Weights of a small GPT-style language model, trained from scratch on English Wikipedia: learned positions.
Each number is 500 + 40 x the weight over its row's rms, rounded and kept within 0 to 999. Layers, rows and columns count from 0. Numbers have three digits each. The size before them is the row's rms in percent of the matrix's.

# layer 8 attention query, 96x96, rms 0.204, rows 0-40, columns 0-95
114:558526525503497509423505470450451551512445531542543491605513482482548448477467452539448470460583524520551478542516516507506539498558514502506541484503550511560424444528458468463445530441533527478539438517407532451506506485470572528508555499496401473455482469466464538508496507540472491530
100:456443530493503489482436483498534596535525510446413488509523444443518514433539435532521608505511465487484483446548441500469515434564496461524525518560522527534460505475475463540523511486505482445474517512469498455539449554545526506452501518449497613473563504515433514522523518524497571519
114:534533460476550496498455521484423548493504462513461483535431478522460523517533511503455528538466519482519541485525455513579485484531452443559496539500462503481441515505519513538395579391501522550486472495421518489532517496571543570489422452499504548518438601545482517458518484527498528505
108:470478535513496533526505555528491471445426529533420525541512505480544505460484512544560483438515460500514431513568461477396530519529447544570538500493479538496515509555551513447484499432469432553486535509545519510413500483524485523575563497461547432538535458559479498469475481474418495477
106:449553411533407489538523558460427461481447516530513491496473528508481523501461505452511492539510476538426535518581454532553480563571550524486485463518472458417450517492461458437494548514553493514517579508502543518564504582461460528488481488416460483493512514556495444500530493478524525497
101:543480534552551521481411444451568525443482501461470514457491514453475494567522499534527468451490527512531486460463577444481497456559579477529513464466479518506555514499544465473536562517470517495476504470473468579531569510494487484602544403413479534549471478463512439503478489477546499508
103:533496502474407480460491426521509446526472544545458444537470468539457489520504483454610546501435578500469546589536458557516473519452491460506566550515497511513525581502491537506468471494487512468581440472495421427440558519539498489434493480475541537499505487523498498515499526532475471535
107:462498492425585471443481533499534526533521564479454532530462488469547462558437489488532496560484479462508534508542500496485539422520495514446510511459465484537423487562503430462499538446503564509441538510521520568417513542521494522470447538448512476528554600520522533429505528442479554481
114:456593510429495519534549459541480423504550520555551497480563444467529468494485508466508503493447434487570514523512473565484432483470490475491454464477494506474404576502540506483453550445490484469508598561574461537547528429475473520546492525460512513466482464489447544485505488507541518542
098:523412541558418522476525457479488467429568496509518526559565503519484531453479469466516521516531501481449474530483474429538569515527555410524493437451488450481495501410542528542461476443425559530510508508505477565509513525494567504520482521483440582508539518503541530506482438473494544539
113:479479453395584498437466504573471428471451554475537488498473518548474550479479420517524489540456592495473456483558525455578572494473564478564475543466576499520540547516468515527487464435523462515546467521506463505484494534469475528535466528519488515485492497479501517571489521448455498553
111:516498465454479530522544559553515542565491449460454552497483560549502493449494455536430459507465433632553537537475498465503498491503524462507491501488541555498451480509445456544497510491451424533609505508471472532497490506425554487461580449548557490526480518458461522508480456488472503526
116:498498477606476531508495445481504533501494512557500497517487537481489496446530489467471490511530540501476530482493500504413548459532515486526525439485553518550441615545492567512484416451444570496495453579478497505556551541479454535532489494490513536519510488483467534451450472360470519461
118:509446450531519547494528496501466488515510523582482486486513499503450428393521428518557499464583502547564517442450552539518448524491471532498469524512452541500509441517563502584461550528475500533560565522484449468530520430505500437434460542515449488489460527469537469545492524471429524518
110:540471492551455453495429530500548496437477522565543533478543485506485478510454432487473454523455456497506471510444427487497511438504561479493532598517437442559461502433440591475576530526504477487533517487448500445533525552549491499472507459537554481457477538474504528453531521561535568507
112:444513435544506431502528539476563465568464541521487470542509438530572511486529428474485531493502467494499573524436533465513471538508505540506448511560588501468485525512434446490512457484526466565524432556528403555493489494535458465472466422473549528486536521490448505568533534541474479516
103:559560558472441484441561502534497494565450505491492522497483503504498487571490468536418466494512453481490515501552427489457538512499525533551417496540524546513488475480480454531487504519471515511453510468518409474516545548624505443486474533546471491420463525589467557518500497528450430496
103:439554532510488433495412515552443466469473481518491477455510467456518447480480537569497523466540498484491486598461505511538548544526438501470429504476503516483486516496473530449487477595514509600421487556511549504514540542507510448541515485482459555510489548425534521524412517497473487421
103:465541462511446543423503506441525472524530490511493496493428452518532460479490513597505510610535461379470488490454488506436531483482556460467497480500492416503561466507471529458445531468540503606545499489534533548486487541501490498563499458560491523515478489498530584488500501555533478520
115:463548459470474449457528574536530493485456530481438436417470560479469497511529556493525468592563462524544536431528483505540514443505483526509536475509503537464520468499505536493509518448522509511521533568508465396495470506502554496495610435419493541453492468481529555471544537523502450538
117:453564530528466441573400535499533501537563479490508422549527457522440438431465467508553489546482499536515533496468523534526502450479521531528521508556463407438489520507462517527451528564541448483507466491515474509519487524540523446498488507512480505495551491488535542458516510469521365428
112:488435436465498524559484497502478483544512518461539504480500580527502554429495521493497476526508477504474517492420479539446511475493519578499430520525482498534590535468548522421537488525550486437496476558485490503419443509502573453554461462499512493493522499511539470500549523613404530440
108:517467488502606544511573550530505489509571424466534514496541531488520495521495516492530435538492533468515575554475456481552447562490538497469529551521455529498555446433455493493488496476517450522499542536482492444503542451539446540474488482526473534458557400472534433413488449500439473503
115:448477494512503448513561532544424564454521570531539460525474498584527449500498483489565553567452401470496485509448455527455486463501501437561529447525510478463527525508492470523461506547495522485472470458509452439564534508517475408525543473487490567547493534544542505571478526450517492439
102:573562466537516502461504519495475521529468522428495466436496458528507482447506534504513416435512500518510534474499424482538426568525512475525506571549430492491506561436522553464493416575469507470479495513524491470525512458419523474524468466526539432504538482481588565488563535466449512520
107:393483481513512522540527472527535497494527512514412538511546476505557468416555552491443447501513513464478455544490455519475547519540535541510555520478458471480508522521528480446496515556454534463513511396467465478535501483475521558507473523401472532532431488532526604565488502468520515425
111:461465503492556499501550500430519556495452444565480379481489549504495468516469508453558486494528530461500447537467500446465486525473496501514405490471503584566418533479493560496502519502472500530446534468496532571480552480480518563531489548519529587534519450519482433482540466511569503452
109:428483481493459517476460482492551535495535500459440482504446573534532464545471459485474530483520500513490499464496463455495446562511464490498504581560493539499508589519560379524507546549520524511575489525635528513434437512533453476520504508517459496442481512458516466485487541531461527445
100:520468557525515369501438514503501443549497499454449558609546468529454478535479504487476513562488504516466495443461450496519488533509494495547464489394487493551485419488552502536464530582457573472514507515503508426549516509471455550535512563460493482541456433527476504495502501519504500532
122:431535597541473437535488447487523557506517557556462563517499467475510511531487502466480563539493536509501464455509512510477510511476497513554411510475435534484549503449450497424519500533468582422462537522507509476473407515441527430516502460526487512530494467475548438485534558545491546429
109:492502461514468520466493514466444534476440528488476494491557510500537379526496508511480449510477492485495561592471528530515516417486418553475393439501505493536523486441518550475463533530521498429535511531557502532569491530509471582500502519525504488490573523520558462466502540479494393527
104:554503457475527485481488609517461481485489500527544540492473539437599521501485568471488578498466489510411479536493504567513518506450484469577495470509482488488457530502524547508553534549397566449551481470447534583466512531510503520456522473462514466505498485433470546515512509491409446506
073:594505567519490451542489530473520468485512481550507394554521453485477515505434559403570587488458527472518503541530526498459446479432473498437496494511526410499474560527503524485519510494495429445486488459556457561524522481500452515560530497471568537528570519491479473475470515475519475485
084:568547504526504482538531550485480461512436477419504488479435473574523453565501497501494481519448476506478560551470475533481525500500475548585482512547500418457500532510474483560488469584487486458454538514488503459410446507573441465445475521489510486534532497464585571489559581492507487487
077:445537438474559432588498500566486396474518489484518487506588531490440509563495464491476504499458555496470540497513507480486552489555537551531528470460479625463555472518503521455475488508509464508502532556529464595497473466504469483495561532445513504494439432503548448464535520469532489506
070:460484431513506524456466512480590430525423493460563441512455519498447602481501510541508505542445488473534490541516489515491533454473538513592552428557515484519488516465464509475453516515483515471495452534541588460455506505524494479529469528441564591521543489486501580460466482546550494480
075:534492532516505502472493476443576465571556492499456517428448510526602506478598484515427433442459470487539519456470501498499522462535493523459456477492462516524556521483598459501466530436483472582510521507463502519490500494560546579538517535466456505483496506467519421508584466525513536506
077:488536452553487492562563554470539490461517382497548442442492494585512417483471508449521473473480478568441444480521515511501515462404491516457497482515477582519404479557525480513551475480525436518533521461526531568543541459507503527545510476507513486475474478541480506527501531543534489437
076:499490536473463512490526562511524471447508532502527501496445521483601454490474455446538539522484456548556523449456516430460586499486500549447511546490507529485477500535433512464481474495481423495584480564539509500489415517516484459545571430501443527563550477470525528459560519549531575479
076:482484589522539528502495513490405492481528466569511477527457572539539466523537474493507518440461492507458510455500534532506532538489457495506417502500446501504489462518633488528454560457488554488484447539529502424508471520506503497487496598503463488489586476543458433522452547516530422470
073:567519521483498556532504438490586457496516460532496546440413535497521525501494504472472456440549539482567457504509525478474469515433577564521547509475492533539506557519470449550530415548470557488527485532559483539449481492514459534493458522533498466500494495510488435371427491458493510485
# layer 8 attention key, 96x96, rms 0.206, rows 0-39, columns 0-95
114:570418551463471494496537491516420510485407499548455554501491518530463544480555405500486492516533539489586525602521559460507430512549468428477499499532568530565462460480553458500467532476515535493501442482492483501463473540533556473522474509514512490491508457443507541470498431509473445526
109:464494517437457448462492495488536551551510566440435458547442447428474519482499432505478519510446475510537498450584503580443488472517517438468508551442551530541489526541414520490542516565539487460527522489485508485523516505578521522511483443488492595467517530532523519532538496532419542516
113:544511448534549507498497533534464602530462394481452477497444433547509505513496506499477497583536507553506536472470477515536494508499535494542497509436602402506463532516460517547457503497470476510541522484461479506514551552547542490461513431478491513524433508581412476440524443514502476531
110:529441494454521495534523479527508511421443581480451568554499497451550494526493522446536482515575455551445478502544507462456442500531458447501510465545499533445557570457480513558524538500509469577482494564520560491450483436476454570535493527428473453477539429505504529555481472519476460499
111:520552420518448448470468447477514568471523496469499523478450482465427522446478536478519516460544531521524449508529498512553418569532481509427535504499451466439411474478503497537488583518551534510524536478554550538493535511493500502572451453465583482546500510544488454439518548495535500579
103:580471490499527534567481453449615446462541505509456569509483533480507570558503549447528526475499458473484466510574478502475522447485494468551492474463461515506508468559480491484548449515575529455468512430493489435471516557445558478526500514516468504469436498510484487503463504472463569613
106:459503511559435518454488457593477414451479538526548488485452472535424499527522521507534547544473498488577496515444426571455510487440570508572514498509545520440510560464536483523440528499495488495531486479571457418497564461558513544436490527489511527542511512472497470491533494473447445507
107:550494483498533449479458514518510528486481511502513574555396460473463487544393438494497510490516516515462560457539463457517471449444540493475445543496508476513446509511558478467484515571545529486517522557454523504481461518445540613509565480463427514491520614486481492470535525496543492466
113:461560470490546560562543518492492442491443505450481509497471426500520418517516477454547559478532475481457540533512592510435426517440415523534539508515480476492440550535505477432483544477473480439572544444547535491548580473487469513549553518533534531436495481488476520469499528485524513468
102:488387499486513515453410463487495485546527428610500500538465539531497502458545441438465499447546494502414475476485542480511547530557495448560499453506492448504561525520467511546478540442456550474545504531503531524481593511473484480513519489503511559508513479516572497536568467429489523496
112:459526518439493486451583462510483461500472498435522453551412557607521616482464449440498488514515524472480514493495475542563516534537607506522531528463466531475483452502486506546454525476474424543549430520488517460527486497443530516552570517520484509545515492481477456529506495448482526489
116:473530477472486488485517439540467533600486552511487508500466566538424433480545556555503432541548466506490547514525534483521448489484490450480471518539451484561451500493492492491503522537522482548547500521491472493546506513431490471503525501568461431564437405467469481623484435529456527507
119:522486514493501509496474466499549577491483541505488492573476542467461551388572476416542539527449472515478537504472446488441500518491488445488535398492563501578519569542531537539477449509422513472482493545521454532498569490454550507513492486550540494442497531533449555509455494465491470446
108:578475533494501504467560408502478459515510458513484472483562489473500469432507531466476524442499483495485535485488501535593412467491482486492455595502476504478555490515550556555487504544560511512532513468446496472583506379512486418434534509569511507451526533509524481515498521495470445446
106:496453540470538537526461539470473470467534565507507440474554508547408474494478517453475550531516557477522526447504464522497499456486579431427497528518471438533461530481435495424440531472467522518562504526518478423505487598561479498485501533532569474536519494559520542453451531556471471541
115:510563508473430502511527599448509511569529568524493489540478508576453535556516431506531483423494444477502501482455550519482505518488479512473437570498522486482535559484494532463417482526502454526572492521556465517535554473490461450495430466468417486515490532483479536542431572433519476499
103:555545462423460529500515472500533532537498534500485508496470530452503466567476499570493496493520475561506492497540507480538441490513492540544496472568549550516477459418471447498394496524395440533469487551523497491487519571586487484396549497534539541441441517516487523491517553480454467513
108:486530463485516501504470467465430461487495457455502529530494448468473508539485505437513492510520506449503462587545544480470506512518548512527462476539508472488529468504430511476544543603463502578441504577575501480504443439519512434563420544601458583479453560493546517481489467490520478510
103:494435443456503510507471522448493494493541402530542472499378516517507512449454514569452469556485480484507584511489536510500510462521477474504498500522566570446509490516460544413503484530513459593470461484557554496479515515499509499539490512500477492495504489603528591412472560504500519489
112:457549491471434465496478534532511537499429491565407433452566522464429514521414483490542524588541461488479572524503495525469405518578518563581554495439504527444527469492506519496520510529541532470478532529492481475550491555503467484531508453494463449504511454510526544459485522490439522517
112:528488429480452439558535503532531498513569475481512392550545435544461458527480475525602459553461512476483560538466474520494563507477487497496460449574452490439483472529537493483525503541516543490494440507471519503545515536574465453477437498511522526554517528526523569467546480489484416447
113:381531424500472469506571488540528516494550486471503491435520543474549567454421489476496538477504468471486486514496529568449513490458528533471359538549478504533581525490529558489493472505524504507483475548499527537402471505522508501511504566537480466501492452536536550448455473539484473534
111:532465568454531457449510562485546469503535430514502527437528533514468505450475540527646449541449487525502477461470549468549491584400496545540485543525448513528515481488439508476508507490516458475573548561489492471552498499519486587485459513519485457437485481503512458477524445493530503507
113:494478502528497454500511416565521505568498504498491502487485502533492458409476436485519496546621495445456510535403453527496508448519471548465587437511484458428503545518466509467477522591549467515453488462525459471461490511509504473458497509495521546479503561530523578531478559496572480533
103:524470504461443545461500536500506550455431502463499434487558461495536569481555565519502455456502520538562478482495500477565517485492532495526477433563383494466496526533538550491526553530532460483470493520609400510509487500497463453449561499523459473501534519566480496443472448522442485485
107:434455491452544525529512489490488557467527486502437542533466431464498516487465530464486488494489529466516403480459423504483512493496536497488539516593497554449478548467587429514528482453535523499529576474521474529534493591442538413492526483522533513514494474522567578549525519489523495411
108:499511548508482477517439516459476546470508528507446526511465525535482408465539482415495534548501584512465494497534496508530467500472424548539461506449457523539572563429489538508548464513523447540499486529472461518407521556481510505554494545540496526475462481533388458478590515441515531467
112:445489441525456486478517444523503529459519525463501481550592508483499443492529425552446480466460508483502533485530541393501525600540567486529425543517536499419496508525540453460499506552525533497553501479534518468443522502481477507503523514492460469445433536547500427543439572517516561493
106:498463564501499477469503481461553520514460490450449643551499510534454559496472546543490526513533540477486473489461547527466534444468533495530428451426491501445425555452497513480522527500464586476451488526473493454530536501575486483431502575511556513518470494455522471488555545559483538487
119:425447526536511520507483458578485467503518578514439532519534455471566514523481486486477551536538504513529421509532505482477544532458508555515431515518502480516552521524464515462464507563508546367498476507519494521439441514524479417499437470480531515542511493538484460449453593520496490409
103:516538436539530513496521501447482539477417522543492496497496551553502467512474510490476488502466435516466535586493431556540503458498434562442463450517499513491431467484526544451474547493526523407509530560599508552433522513518540537480455512571459511461500515515579452482581523482458494484
113:446488477478504541419412508521391534561591511496501487541556536498532582539579532475490452541544530489414471539543447520454452442440474536496493495546512532479459546510494519520514532531458510502494527480442511536478545490485506497522528491504506442495523535427518479414467483517490495576
070:503560452472514511502487484430560518510446497578512491486567406533520531507499502494552526467496503501532504543540444511461444456421460559524553508487499438479454440535503532411415487565491449502491539481537522576524480437480474480571535490460517543505531518481511420465533451552525513531
076:513497554520524517530463519436441487510445479450559476464500547499567532501495481506544486467569446510417573536500539515478517484433509492550504566559511421452512517548459438565542419558503535449526468508518467463451436494536476524450446507490412511574493476492546567510507502504511510489
070:451532454544577477513525454553508437450525529476515475515524536427491531538516490598467508449425456513509547468501545537532571440511539548547461482493508514527503494532488454447498527478574470479494515514501486559437472532460408514514561513427448528476404476545512465511564505482525497528
066:464463489538489568499436535503542497532377444477545510510469560460480545527503569449470480579494513436450454498491529526506531537552480484559498493420465448469548455482476540488484526454507533560525444532535450415459481537513474460556496517483501558556529541458494500487490494566554468473
071:522497539493520439454490502469596439506552493496439448504431506521568520454524503492543478524480493535584495481484461513482463473529480491441469495484471589494577615434502457529513490477491490456546463479509534442524510488571568502542441483447508547459475491561522525453467413489488518474
066:546502434485442453541533504483436499495466503474539406450519492536531459487493504551493525476490494604575419447473475476493551464489510557501446474441549509532481489560532511472553537515553477449522488420467452394484551479514466541556522494520504480505512516465550530493445455551558502487
076:438497539525538517473511596534517441502492577597523404547491482497499510432445461512529402553482502529529524471475541416535524556513476535468501505551478521526509498465497503508547514448502510453524455505487515507505464549490488469511544471484438471530563430433473482497435486520593502455
077:527497480473460542434489427467422494495581453555465570517490533539456552473510412450538593476457561492490529459441452532466481499477481530482504504515486483522489437531556547540536556493472488476496464458519488529427515546533513499506523505514458583448516501547482480518489567509562430440
# layer 8 attention value, 96x96, rms 0.214, rows 0-31, columns 0-95
089:507561577516428488563456469557468525477502463526508470549468567559526545518479483457486537505573507520542529456488531539461463507507464499464481545492447538435558528498520494511471497638456484544508497486578522483476441492497499470469442514515441419512554502512466475458520468466510451413
104:499504557487449560525525431472480518566573565539504522534527468470435524543486488558465441496481568508518550513467507580534483468534540449482467452440459434456545480490524485511491534410473521580474515522475468457487534495430487475584505510490484486477508460474475435455570438540547521515
078:521495577537504405505474537476427533484531540501544532434487549427444499503476488494470534526547525486513525492505486448510451521457487426475512491525438575467560475465418566453491603462559512517567448497498476519557568512490489455536547465546480526468449537456486484531516458528499475474
091:479479504481494536429457481492504486533474520446460500454581518499515524546520498457474499558502498548529524495518458483580461451491466464378478481628545454459581516550497506543529454543483525534502511569519509524480537562508500488539486549475464519581452437497453555472501496452479445533
085:598442515575458507546490425456550472552473471526522462548515502512473512504514530504417493485509448469515417561540524502539457469548477508460452505469503500465439470502431586534493569511508497529562459501516474508517490472434464522585449565585476465474475523519482505495470505497512512579
095:517461541546513507508494448505493549424477507477506439480478505552530545534421499540474582463500484513480501441471530507465532516435449486480491427530498466540524547527584409487563540508500454551525528560521488531488486561461537472390473479597514464520560470455494479516465548481531474540
095:498448560485485498527449505518407431504536500487503476464594507473531558524485511460469479559480432500488494544441496443485516457543492542460490463529465578468503502541540444546467522449544480509438502476529488494475577582516549533428469581511495489454556527507433506558453461501475561508
093:439469538501488566474453474515590521464484483572597475471478519558500477474524471467512479572473510551487474438496463510502525476425519488406490452497515456464444532471563494571536595487486555503387532556528465487447479517552526505459543506477522496461498507448503521488539464521514490524
093:532447458517442501514485572483499511425554515506463493497548557507461525509505575538549563568537437510510469539492416496554456541528514494490466493483592430498502505511495460541439495531489511479464449504550517414493554498533489504505499412519450570520499506437555490449459460507516564439
096:551521493552448527496501515449467505481506512495563508492502495532468543505472548563470427460487476477524495515495373500569557506502466531548563527490438497527462447453508526497490478508510578506525557560419515516519485479433520449548456541439465547482484505496418450447469534554499591472
081:526447517541488486545434534541530487512554584462509499529584492521521491446444553538554556484484563496560475472492433450549532503489506528459444503506501502525491446435577480500414449550478481523465527534564375503517478482440591440521451508489496483508513468469521488516498479525515493490
092:527542522465465490436496464445479500495484520502529510512451476502498467454424490508513479489460492413483454501551502437573513566429519532509479546476516390542540551566541574495518513499498555451530503500477521483568557515457560589444458515532471481425485448535453540524509533478484443529
089:548437536482452464473475510521489498474503515508447516469447571590514481534553551485448500536447514417490488449476538486595446493475505467491515508531459572519489499555524421506479558454469510513479518543446529481454477468456498534518494522513464539493506518589497549507599391474531506542
100:589503522542484500499557497509498497482470529479543531504429490450518474435467497452536557449543527444509462460527540507474616568452439506538451555428475491546526422495528508441546435481538513519613508491553542492509511505495524496475541474499488470510411489469464518521511490440532480460
099:469535528506535547484480462547563506438482556479435482524521564523500519452479536498453525557472506523538504480530582477501557459500508543479511495457505516496543451524521467480427509547495507538519500408436405574517507458543500489475569506429469546406468527546518478526418532527502427476
092:572517447542523542494531496479483531487462540432530444522501502511432464469498444526524426539525496527548496418487513403500464523478524482515494513504523516468542490395472519526492520497505548607472501512479553493516455480518502539556449467559440540507491549475500513491519455403597569505
092:518417486500433498459452473532490516516465551560477599372502554533551578532465454436508482477486493482519521539504459487482544497512512522475434461487523460504488465486486542525495578525473497532471493512481537429480493508526471494463593451568533527460485462558513462507599517454518495488
094:533532523518488536507542535506525455499520471475501528388548506481482444462467526484434541523509527476525424483466461501477572484560512441513496390453458464478410547529527619471467491510525458504531519505473563495443507537548538587469509538490445529498504528483504478539568508530462483518
091:529488487491543510573509562538476567457567488515557458512473516473461437440503538515492533507529435458576427468464516509506496518552555523539458527404494458489561472452519449517554487483412504460489522533454469489489517559509493498485517444534430474500447514533560497479564523462442475579
085:500462500522471472461431517556440576482488486512552535505530534475499545550533587456459513514472465461463524491494451480463451503570480522462460507392476550502552601545534409494546576470479454562503524514575516462502567502477521539472501485515543517501476504448536520458494482510465514438
097:501502508503527489501526507522515484470412507511526470489452515590505493476496529445492576477491554535449518485542508499476489518502511537496534478473449507486537422569471518425517480526467521497608498469444508537574579428527514573508403530530418454487457553461462458552532463534440512496
093:519482453476513465466449401552474498477517480547448423470512489488519519483533519451460521452546549534497473467474464485536487503545469495532462558570497577460500569458467497534498532473537468557532507481514412483535442486495554520566470551446472463453543472443572527496499520586588484515
087:540480537517466510542465467517498477461510408451536461511525493490582571472531491433483470465502541476445594577525500476510435491464515452455478466441520429504506497385518466529541553476520481465493516520484482574549526592472456568478496490509484472513498563524508445504519506574524477515
084:485506527425513451552456514512489532453552432531502533480513438528445466498534534464507473502505482397542553443530502515490482470502413493563520450548530543457543535457487481527463598545511508502490457519507580469534407531484453501522465541463550502503465475522590453535544553496505459513
098:530520479402512485561473518553487496473539465457477485515574532441483507544465475494414451527450450564432524591482453488536582493512481467513469586524553507491513469439468476485470469523523461440467507444545499567523535419526487519547479554460514508548566495508525525492491529457525466534
095:485477567482487488448573491461475493431540494538481468520593466528507470481482553434456471448511394470521455525534498546533527468444471481540526567411492582543506467428480465506488537543586491502491464438524495527476462529544599496568499485474537479497513518469506531519469468515537489516
098:502579531579474487544466475579501511464458480537447482519452521486484436458425544566496501486492487532519482501460531439486527463501563489539529494550509505507461555507533576465484420492472466482507469562537579471527555503489544460562513438534515499418513531430465464529558512487421550494
086:504486470466471532535461469538500529554510475543541475434472449528507552568461442482518493575563450463452568457512508528539485483464531519450496516503530490452427540485487451553552424463485508509454499587504525550514447488513509451512470505457476511452494535437526590547517417534480534584
095:521568476499535424495541505542473450475511540525491551509509525581525510432587516517452513516443521472508487497555468527565440494460545451434517481484534469428482493571463490489526396439514516551451479605461522461487520474553472496490516467556428507492479540573464518495510506487464526515
080:529527427485470538481471546492515537475482538507474464496429538473477488454533541496538475525570536481578531504507504496470543542490499500497472478529448551409456527444469480516526462479401439502453480486426598479525510488486560538505555417529477522529462492502561529528429570522579492528
094:505499531461442581521528470435474490500469514536489416509501540476561523546476482494514511542492562445504481455528443519479416507499419512522484505493483482501538560519426513535545591484509480491437511441531581495485510464518546513478425499511575484545476563501560585506423503478477437496
080:449501479511477472472513546476487539478487473526481578437508514516549507463504464531594548483537517476472497523503583473537510394524453451537503527488508563553540497528486429503468534457458447486506557474505472485526436489516498528486472583432594510513445593400499477495528502488549508526
# layer 8 attention output (transposed), 96x96, rms 0.172, rows 0-31, columns 0-95
101:504436500498534553421533415445530425513535462539488551482479475457432538580561485473498492488494520483499449477554517517494563456547536475486554501463478526426473446491567539502506547405527526513438539452481501467559485516537503511442524497528502545478488485514461586479519511461554478574
107:535529482552467524469587522481558544521510533452467453464511432496571446472511561492499499513484400460467563517586444537444508497464499503468521527586497534489498500519517462451502521488505481439504493498513466533492536546476460471580469459488503538418564508522428503489509600459521480442
083:488525465542586476550477416515543432496455501429541463521411505590551548479469553514504534439401511526482577483566539507383527503517522522499476498476488529507556517485553469529495489537508467450496430490483512533471461531552546457532489525455487439475532502492530482485455517518512508493
099:490498471536501513555509457573520413524547521454505526454568522502475513456545558478536470444488442538527500469467519587555466548511487503442467478500473500476519560490596522500465554484450457456561509489556460476523552415447409457503496555525515474500520438493459478532477463489576508509
090:494557467473516449541551464525517551472553480439439548494484559466543516425515560507474536521506436464526508458584468525436541446574476459522572498525482541554541504469481485480538476544493523453487555484530502454486395478500490548494527505497434572518458543510451490456519442460522530443
101:518581500516436457510482573542531482547544459521515519462514452464488500577493452537507526456555537474531457427521418427516526500579535517532511454465524517489470440423479510487471525524459430545469433494541557487543453530561437430486503530449480518486463529509472560532494529485535535544
104:482483478422547458528563501529587461581519530496465460599549531570395530500486478435541507488487502470544525492502424442527490528479513512498525524523502494476505482482448521504540481521488433511517476561476515493530433409526464508519431499518518539542536448501447518412473521522567475519
086:478532496502518541529555509500480466546576441510545510480446429462538496459462533537470436495510437468556553522488495494471478465428479547503451498465430520475460460514472552497501578518555458577503523564513546616559441498482468434545491483538518432515502474489438505463491542554512512499
107:443533519435526504501601455517487479563506506571508538509472470518540477490475476486505534490482516531538469518530507529406434430460504519493480453519542544579508494487530491521481496410505444494499606495458458534485456468500503543483584614444530482454499460459455536553467488471511529516
101:459468479532521510476554512558482516457527526514364398546448493481530499418532441526497527552469442515498511529520456544463556469524496515533524493497533558490492605480538477466474524494485518470509477430483497439549473534606510530568461486535500490484515481534527526499451486450430512520
084:546545518499485506521467484519504461475525515482407448466474502436434455516501474494512524564566461475572537448541466556524532475452480510586535532479465560485446484546548496472458507405509448518483498546510425496432547518515470517477557519438604495503545478546526519460555478497492469549
100:458552473497438498576538510505507542477460530508481445471511499551503499441565585515537536419523462484521438492450399515484524552515530470533534528489487498438538587514529517467535500525493483499489512441477500480433434409506565444474487503489524540489470546585530470559499525543438500468
088:513495448562497471518503449444483494486484549515486452491440491501498500518514460425529480484425507486548567518504501522438505564532445543534467570512475508478502534496493511491507509580477438526522566446608443514552444450547518518527471496502517608484512537438402497490490538547516465438
100:485543519522509438452473543472518521529456518497473493492473434514430459534524538562553546516509494500475431443476480521528489508523546464549607502467491519470442501459503566548529517616441505508515501515473453466524477572537535496426538475466524428429495543548518528470498472512395505505
101:467567445483487502505435509442458473492482462488541507544515507466514449472464533547570518489548492513540496569501483556505497441539426510489476438477466508522457466498477548451531517526553505519524497528530543517458542505463522526521433521516520516472595590493480582399513442418536416505
095:466535560515469455502496464479514486467580539418554607474450459511547526477479546433512483531477479431499476490487503571419517499480464502570525388484512515494523489454488530470514464503482516427509538494537461482590464510451545500560557514510493470541547417476522518531523521508505479552
097:498513503499588567570493587530473499499472437458520476492541489498585482498464513519502480466417529479536493499510438548502428497494496528482495535563485469507486514541515531516458469503537434465517550460469554401502455501554463471477493479529505521482617459446450465573483499549432488549
088:484495534451542442487472491499471491557485513519500516501555532433534573467560505515517529519519441478515562563532474493536540529417454592508462533479501492507556499516549450538479433523488456546576479463405466463474504462519540469513432472515485461554496461498511563543472503545464450398
098:446444517472509503453496385508439491532494532508517540561471494480502491528485489520530469432550513417534446585499524467464557581539503440568521544503530540543519482452520548471469435501482493587554418485529464523500501497447529490525554515441508520494520495503458499556468553501442512437
093:509565463442472485499595491522479477519484503544528457475496566600462445501487485526492458444513530523545558504548563429548500527527559480523450552482463489545460428453489530575474530411500468444547471537484446457573456489488480482436474482536520496472515483488437540531498491547531487541
101:459486492517495461420466523469495498480469503512439513561534562493433567507514538493460467483460500495442499446496476543403523480582449483550442552547475463529549491462536534493476559570521479554456481480505466447478532580543561524467558536467487443473517537546529538479555534501523424463
099:556500584548534500573487443434545537465496526516471531496544465460496449499517476459510560496520504476548534427479466527436555434456468535495449555451516509573495533490513545527470568499503506365476449605504485473493505480518485506484490484583488509507470519483493504434536439513522470497
093:462531537446497537475472437506585501542490533436488439462433496577451491499474499531464507557519453460515507488487542471513521476494531506460493579618554456461569529526525491472535498525558483539487506533599483482486462497496478444537481426541496500422464450440528576496517497461524476504
082:576413514526525521493466449387524528540547480482497486484524541524498548519444481500471532493516550515563504490472519475536580553461587458516419568473458512555548506482510481469484461429445565486499564510567468487504431472484485513485420512525461545454532517434488496533532514499481469477
104:411499474469505521488414455553532474521417505519496498475568514498496555469538446469523475519529521558584494471485543456488480472541553460487532479504478502430549603571478526545510457478538491471503520583474443509446535519419473497520541465490546531546533466453480521520437515424499493533
099:451577479452489467478449407466518485565508506468468536566458474475538543493467481565511524528482511500484543502477420483490509507513497450523529576462532450495501570591469513572518524496463536433532526524436526576487430531471447502431550507523561550513462523469506549443466451514484493508
105:428510431521548546492487521485458533520567558471520513500494436457513535481511440538475561446588506518487534496503557514508528470499414502493562490509493503483471427473474548479524523488511474425511498405398479500469559500545525523495530487429485415486483524489536504495561580559518551498
093:467553565512551563543565491494554490511470552469410492506450507410475526489505519555468446499513546477577447456490514478516483544513467519512423456453521505521524537461493571473527499536479504456487530503550553489497485513414416499531506439537471476530530440496464460483522530546531564411
105:469468535478510464548516475568480565508524535474529466511470520475481545566535493411545496466452484533461506585454556455461485491500447512500466455531473489493438554485518488461497505524510518440477553429560476550498514504570523552522474577432554516475536443533420451452566541541475487447
091:440493616519519447476510453483471477442458483463538511541478462524509458535504526454470522546521456504474482530504558534527570511478459475527437454450446496529435430513565440490428497545559553501470538500540495432486491480531575450497516501458560506521542560417527525533505552529500524544
097:492493528407536603405491473515521506503480452491504556488544513579469532546542582491478532491462470450461547448495453452492470517541533488531519487426517472563447483424495423513551527524513562499497520485503482517485424465487565484487471519539457537468448539535501472532447489554552497540
085:535530463524492489436470569548485519520498448454457504510506520537425476552486573437490449488535550520502576518536518473451450566472548596499460526394528505523498499489490542468465463508463484507515482549532520547496459501525486530496513435568548447500476507439496401472541495517437495570